python train.py --n_layer=9 --d_model=256 --n_head=4 --n_kv_head=4 --head_dim=64 --d_mlp=1344 --vocab_size=6559 --activation="swiglu" --norm="rmsnorm" --norm_place="pre" --norm_eps=1e-05 --positions="rope" --rope_base=6000.0 --rope_fraction=1.0 --qk_norm=false --attn_scale=0.125 --bias="none" --tie_embeddings=false --parallel_block=false --extras=["capped logits"] --init="uniform" --init_std_qkv=0.0448 --init_std_o=0.0 --init_std_up=0.0448 --init_std_down=0.0 --optimizer="adamw" --lr=0.00213 --beta1=0.95 --beta2=0.95 --weight_decay=0.15 --lr_head=0.0102 --grad_clip=1.0 --warmup_steps=510 --schedule="wsd" --decay_fraction=0.893 --decay_shape="sqrt" --final_lr_fraction=0.1 --batch_tokens=65536 --seq_len=256 --doc_mask=false --train_tokens=374600000 --steps=5716 --dataset="wikipedia_en"
Each number is 200 + 20 x the weight over its row's rms, rounded and kept within 0 to 999. Layers, rows and columns count from 0. The size before them is the row's rms in percent of the matrix's.

# up: layer 4 MLP up, 1344x256, rms 0.0707, rows 705-713, columns 128-255
# down: layer 4 MLP down (transposed), 1344x256, rms 0.0624, rows 705-712, columns 128-255
# gate: layer 4 MLP gate, 1344x256, rms 0.078, rows 706-713, columns 128-255
up705,102,209,173,186,223,203,165,149,229,201,160,186,186,217,186,223,184,216,215,188,207,199,209,194,194,213,215,190,191,196,202,193,177,227,215,206,229,205,209,201,184,181,202,171,203,183,211,233,219,172,234,200,193,181,158,217,180,226,178,231,205,207,185,179,239,202,235,160,194,198,204,182,181,180,188,255,158,189,177,188,185,204,157,191,189,195,174,186,204,187,199,203,186,204,197,191,197,196,198,161,211,206,239,189,212,194,178,231,212,203,216,211,225,160,197,206,235,196,177,197,181,203,191,219,206,190,201,232,183
down705,103,192,218,186,199,205,167,177,224,203,194,208,251,190,182,189,205,222,205,179,217,209,226,190,170,184,205,210,204,147,197,214,220,204,209,219,196,186,169,192,154,204,221,202,201,213,210,218,227,183,185,216,208,179,193,172,215,208,160,202,208,205,180,206,193,200,198,210,206,187,207,214,238,180,193,230,157,205,236,217,206,191,200,161,165,173,179,225,196,198,204,180,208,168,230,212,200,193,182,186,199,203,180,213,210,191,216,200,187,167,206,180,242,191,189,200,205,169,214,197,203,182,196,160,203,219,165,262,173
gate706,104,203,211,197,163,227,262,184,192,175,207,198,178,184,209,193,228,194,224,189,202,187,224,170,218,216,210,205,180,176,184,208,145,247,197,233,185,233,178,231,192,206,217,192,226,183,167,219,163,192,227,220,188,218,210,160,204,203,196,223,191,180,212,169,186,179,201,244,203,167,190,201,194,199,202,157,224,213,194,164,197,200,227,190,242,202,233,206,201,202,215,206,194,165,210,222,195,218,163,197,179,181,210,175,228,189,212,185,232,230,199,182,203,203,225,249,209,190,230,206,199,219,188,188,185,200,210,217,214
up706,096,191,230,218,200,218,242,187,164,201,201,185,195,219,233,186,217,218,197,203,182,185,176,214,219,190,204,231,176,207,175,189,174,217,161,205,216,215,184,209,218,189,164,189,213,176,166,216,213,186,216,234,172,213,209,216,190,166,204,209,217,213,235,173,201,206,185,183,191,197,194,194,168,215,194,167,214,184,190,214,178,159,167,190,241,204,192,197,184,218,226,187,199,198,209,188,194,237,197,177,195,235,187,220,205,195,216,190,225,212,197,187,244,200,201,205,223,180,197,180,226,197,179,199,162,229,225,219,235
down706,100,207,185,198,168,192,213,204,185,185,187,224,207,192,208,221,220,174,179,193,222,175,148,196,224,217,184,190,213,207,195,182,220,174,194,186,198,183,211,189,228,172,179,203,209,212,180,168,219,191,174,226,206,214,200,212,204,241,203,209,199,219,195,181,229,231,185,170,196,205,205,227,170,167,236,190,192,208,209,196,206,161,210,202,211,189,187,191,168,191,198,214,223,217,204,170,217,214,172,205,201,243,190,182,184,192,187,188,190,197,243,188,199,201,206,191,193,191,189,203,171,201,191,201,200,196,227,227,189
gate707,103,201,184,214,179,214,206,204,248,186,194,207,181,205,155,221,181,184,212,261,180,237,225,230,185,209,201,201,200,191,201,194,201,229,208,177,201,211,201,186,211,194,172,212,211,185,174,181,188,195,199,205,215,193,187,183,215,193,189,181,214,196,162,263,169,197,238,232,205,194,201,204,189,215,200,218,220,202,186,192,173,191,231,224,193,220,199,206,234,200,281,188,203,193,214,211,191,209,187,199,223,181,173,179,186,217,195,227,198,201,190,213,194,223,163,216,219,194,196,222,204,236,196,239,185,211,184,193,207
up707,102,165,216,183,190,228,226,199,237,173,187,162,186,192,220,194,142,215,212,188,179,177,183,186,195,190,202,247,209,226,199,187,147,184,204,205,220,223,233,202,245,221,217,217,176,192,212,161,210,214,220,229,233,211,185,200,210,184,210,203,206,221,197,229,167,179,206,178,225,218,188,188,227,186,176,206,226,212,187,183,226,197,187,203,209,209,201,204,228,189,216,189,210,180,217,202,222,203,204,203,226,198,170,215,179,177,178,176,221,181,170,175,221,193,178,198,175,186,223,148,161,203,202,207,205,199,224,177,157
down707,104,195,211,223,216,197,169,216,182,184,218,191,194,178,229,211,195,198,205,184,191,181,188,188,210,208,208,197,225,204,169,184,199,219,213,234,182,215,211,196,200,202,186,224,187,218,204,241,196,215,240,246,229,202,216,229,198,191,197,198,215,216,203,234,193,245,169,210,191,197,223,206,212,171,213,202,142,230,210,216,219,208,203,195,201,208,193,154,244,209,183,183,176,224,187,201,222,205,217,197,196,192,218,247,214,192,221,203,204,238,229,209,160,219,211,194,187,226,215,184,220,200,195,204,213,189,199,232,178
gate708,101,203,179,216,216,190,181,180,167,194,229,189,193,201,180,220,218,203,197,209,172,227,192,212,207,177,175,179,166,203,190,201,212,175,198,196,203,183,157,197,184,217,191,210,208,187,254,236,181,182,221,193,198,189,221,189,169,187,197,196,264,209,226,216,182,216,225,205,171,216,165,200,171,199,208,220,214,222,204,233,201,211,196,196,219,206,209,145,193,238,193,208,196,227,182,196,198,199,218,193,236,190,200,180,193,216,222,231,204,205,178,214,203,227,208,197,174,218,199,201,244,214,224,179,214,204,188,218,204
up708,095,165,204,197,223,236,176,198,213,188,201,202,183,192,216,236,225,200,207,200,213,190,209,177,203,187,195,165,210,222,146,207,181,202,198,182,167,235,174,179,203,201,202,215,189,202,211,193,207,211,189,191,177,199,221,203,174,210,223,212,197,214,180,188,191,190,204,213,179,183,232,205,168,178,170,229,215,205,181,206,192,222,185,205,203,198,189,196,205,177,212,171,197,221,217,225,126,185,168,216,242,217,182,220,207,177,205,200,197,240,192,201,207,207,234,172,180,199,181,160,207,194,188,211,177,224,208,173,235
down708,099,223,210,201,197,210,242,187,194,168,189,231,165,203,170,213,180,204,234,188,178,186,215,218,195,212,215,199,226,186,214,193,199,185,179,191,162,189,169,170,215,231,171,210,214,208,173,200,197,184,229,168,182,183,199,215,161,187,195,182,213,196,197,193,220,228,197,192,195,200,217,229,196,163,201,180,208,211,167,206,201,194,204,191,192,219,192,188,206,217,218,196,188,214,208,196,186,228,206,211,223,183,185,184,229,220,219,174,196,176,216,168,149,200,195,242,176,189,186,228,209,198,218,220,211,221,224,191,189
gate709,100,197,167,212,221,209,197,202,195,189,229,234,249,185,194,177,209,171,221,199,197,219,215,197,223,210,195,188,175,215,223,204,223,172,198,194,213,205,204,218,183,191,210,196,230,218,196,170,202,213,223,177,193,168,217,192,195,216,217,212,205,199,190,175,221,197,215,243,197,211,213,219,190,208,180,180,214,197,173,175,195,203,190,215,176,238,235,192,185,206,223,210,218,222,215,188,221,211,219,184,204,203,203,223,234,216,220,184,236,180,201,170,180,238,205,193,211,179,179,231,184,201,197,184,186,180,213,172,170
up709,099,219,209,197,254,179,182,161,169,218,185,199,186,162,186,214,208,222,188,199,163,181,194,194,194,186,217,197,189,187,191,190,219,215,228,172,230,185,193,203,230,221,206,220,183,243,195,201,199,174,223,213,167,238,213,176,209,185,196,170,149,207,194,211,206,208,164,178,205,218,185,188,208,222,217,174,210,215,199,220,184,184,191,182,209,198,213,181,158,166,186,214,212,196,207,218,226,209,225,195,198,209,194,203,199,211,221,209,235,237,161,211,204,233,217,217,197,214,179,207,189,195,182,180,222,207,206,224,198
down709,098,227,167,226,197,217,197,223,209,206,192,193,182,182,196,159,234,208,211,201,213,214,193,206,218,181,166,195,151,189,201,228,235,205,159,183,178,159,178,168,203,168,212,194,172,198,187,194,194,193,203,221,192,176,210,194,209,192,215,196,197,245,220,174,203,222,209,192,203,206,207,203,201,166,200,217,223,188,176,175,194,186,186,215,209,237,192,198,161,214,166,193,225,195,175,208,228,240,220,207,196,192,209,214,202,219,146,188,213,229,174,192,172,195,197,204,172,189,168,221,205,232,234,231,186,237,206,234,219
gate710,100,195,219,201,196,204,218,194,197,148,187,186,184,179,189,214,195,193,185,184,223,221,220,203,185,198,200,210,163,210,220,220,213,199,189,229,233,232,164,187,193,224,167,205,208,218,179,192,198,183,187,181,194,201,134,162,203,211,185,198,180,173,191,171,204,220,203,204,197,186,185,208,144,159,200,201,178,217,195,211,173,209,209,179,216,175,210,195,211,228,199,216,177,222,203,207,201,194,226,222,191,215,203,210,180,180,200,192,216,198,190,202,206,188,185,189,198,216,206,242,211,200,204,184,205,189,204,188,229
up710,096,208,221,156,199,199,199,214,229,191,212,186,241,201,179,177,215,164,179,181,216,177,182,208,193,206,170,247,237,176,204,204,187,205,192,196,220,189,188,205,223,179,162,234,226,194,204,238,196,196,208,196,204,198,215,216,163,238,202,212,236,235,174,193,221,157,190,196,218,217,182,197,200,225,181,233,209,172,199,164,205,182,185,168,191,210,211,185,216,203,175,229,212,197,213,208,208,220,197,202,209,183,207,168,218,203,209,187,169,211,219,204,192,188,194,167,163,180,206,175,187,205,219,229,205,212,240,198,191
down710,098,189,212,204,207,216,186,186,171,167,180,198,187,208,215,192,193,203,232,258,174,233,187,196,193,231,197,178,190,213,203,208,190,191,185,211,225,171,182,193,175,209,227,219,225,188,209,192,180,189,191,190,217,172,228,199,233,198,232,192,192,202,199,205,186,225,203,167,222,221,230,190,207,194,203,191,185,180,202,238,228,169,208,193,202,182,182,211,185,168,206,202,204,184,181,158,184,200,178,189,218,188,176,216,202,200,218,201,217,184,193,209,182,201,219,217,199,222,206,208,186,214,198,180,195,205,179,215,193
gate711,101,218,177,202,190,191,212,211,167,179,192,203,170,215,193,237,210,173,199,200,214,200,193,201,198,173,212,215,175,236,200,183,230,229,195,177,161,221,205,194,186,218,209,189,164,194,200,190,196,199,195,220,188,209,188,194,204,191,197,210,179,188,189,194,243,182,217,169,178,230,190,190,189,203,222,209,216,177,236,174,191,193,193,190,236,192,200,186,228,215,220,202,217,183,196,198,188,217,213,192,189,194,171,172,199,169,198,183,220,196,232,214,248,204,173,204,205,199,176,199,208,197,179,188,174,220,195,158,187
up711,104,214,227,182,197,221,179,209,199,204,177,160,198,147,214,196,192,241,193,205,208,215,203,162,205,190,198,182,196,192,248,217,190,200,226,238,210,205,224,207,196,172,228,183,173,227,217,198,208,188,235,223,205,187,208,194,199,189,226,207,197,179,228,212,221,152,204,190,244,229,219,204,231,200,232,264,207,189,191,187,173,202,169,170,192,171,213,201,164,195,202,204,184,181,165,206,226,183,246,201,217,182,214,266,210,198,201,210,231,198,219,172,175,207,233,172,164,213,204,211,183,198,225,186,206,209,214,223,186
down711,100,191,200,187,217,220,200,203,205,201,199,215,188,215,206,219,202,183,234,165,208,225,183,199,202,173,193,210,196,181,186,202,187,245,243,198,212,227,183,200,183,216,193,209,198,155,208,202,193,232,223,204,191,200,213,216,207,185,203,186,223,190,195,209,198,192,182,183,195,192,198,207,199,181,223,193,206,204,180,175,211,185,247,226,202,182,212,191,197,193,176,195,186,195,191,222,214,200,206,217,204,206,165,189,195,213,194,225,193,175,210,173,164,230,196,201,227,222,201,186,193,204,217,198,196,199,174,208,206
gate712,102,216,173,186,179,205,186,209,208,218,200,181,170,217,221,175,179,202,223,171,217,195,223,218,230,199,228,208,211,184,217,182,221,152,196,226,199,231,208,209,202,188,195,207,175,197,214,203,174,212,209,232,203,209,185,213,226,220,208,196,191,175,237,205,212,201,215,221,197,220,217,222,174,196,195,216,208,199,185,178,214,215,185,214,199,194,200,158,209,213,202,202,201,218,187,210,209,232,225,162,175,193,180,193,191,172,198,196,192,191,242,194,230,199,182,185,206,222,185,169,154,188,169,201,167,202,177,213,175
up712,105,211,190,213,195,202,224,169,178,202,188,200,218,161,208,222,188,219,209,194,194,180,206,231,215,185,200,244,174,235,189,215,224,195,179,184,234,207,215,221,218,227,205,190,178,183,209,216,172,183,188,181,196,213,258,225,203,234,181,188,209,209,170,171,186,186,221,199,180,216,199,180,205,216,184,190,198,198,192,198,246,217,193,231,199,192,201,214,177,184,220,187,195,184,210,229,191,204,151,195,178,180,216,189,214,164,186,214,228,198,232,174,212,180,197,173,207,210,199,199,231,189,180,218,182,224,241,206,199
down712,105,203,195,200,204,164,206,191,204,176,195,217,196,209,203,189,209,222,219,212,203,213,227,233,198,203,214,211,189,187,205,190,224,191,208,181,211,181,203,189,176,196,190,190,187,192,209,195,236,214,190,230,211,216,215,227,217,161,187,197,219,192,188,163,182,229,176,198,180,186,199,184,189,204,205,197,233,191,146,185,206,190,224,200,223,228,222,177,214,209,207,197,205,200,211,195,184,201,175,192,195,230,188,185,178,167,218,242,155,168,194,167,210,212,205,176,189,159,192,203,196,186,141,226,209,191,214,185,208
gate713,103,210,224,177,169,186,225,196,231,176,188,152,176,187,187,211,214,215,225,193,200,200,184,225,184,175,180,228,174,207,188,203,177,207,199,219,209,187,180,207,201,176,187,182,204,209,171,219,171,176,182,207,202,210,247,188,210,224,209,173,204,175,222,175,183,183,208,226,181,230,200,217,182,188,207,193,228,189,203,179,194,221,213,212,206,198,213,152,173,199,235,217,208,200,203,197,224,212,170,167,165,191,189,206,223,211,233,166,226,213,189,187,204,199,225,226,209,238,245,193,195,230,215,196,201,199,200,223,239
up713,105,169,202,183,168,181,233,224,194,195,192,219,197,205,225,229,190,207,200,205,218,198,208,230,182,199,226,175,200,198,207,190,235,196,188,201,184,218,210,230,196,193,207,245,211,197,189,163,180,191,206,223,185,214,214,192,184,208,206,208,203,194,202,201,192,200,204,222,189,198,214,215,177,204,182,222,221,203,198,182,214,165,260,236,235,222,169,164,221,221,191,220,187,190,202,202,202,228,165,173,212,193,201,213,167,198,204,215,192,193,179,246,202,177,191,214,204,187,200,195,209,200,200,167,186,217,190,217,235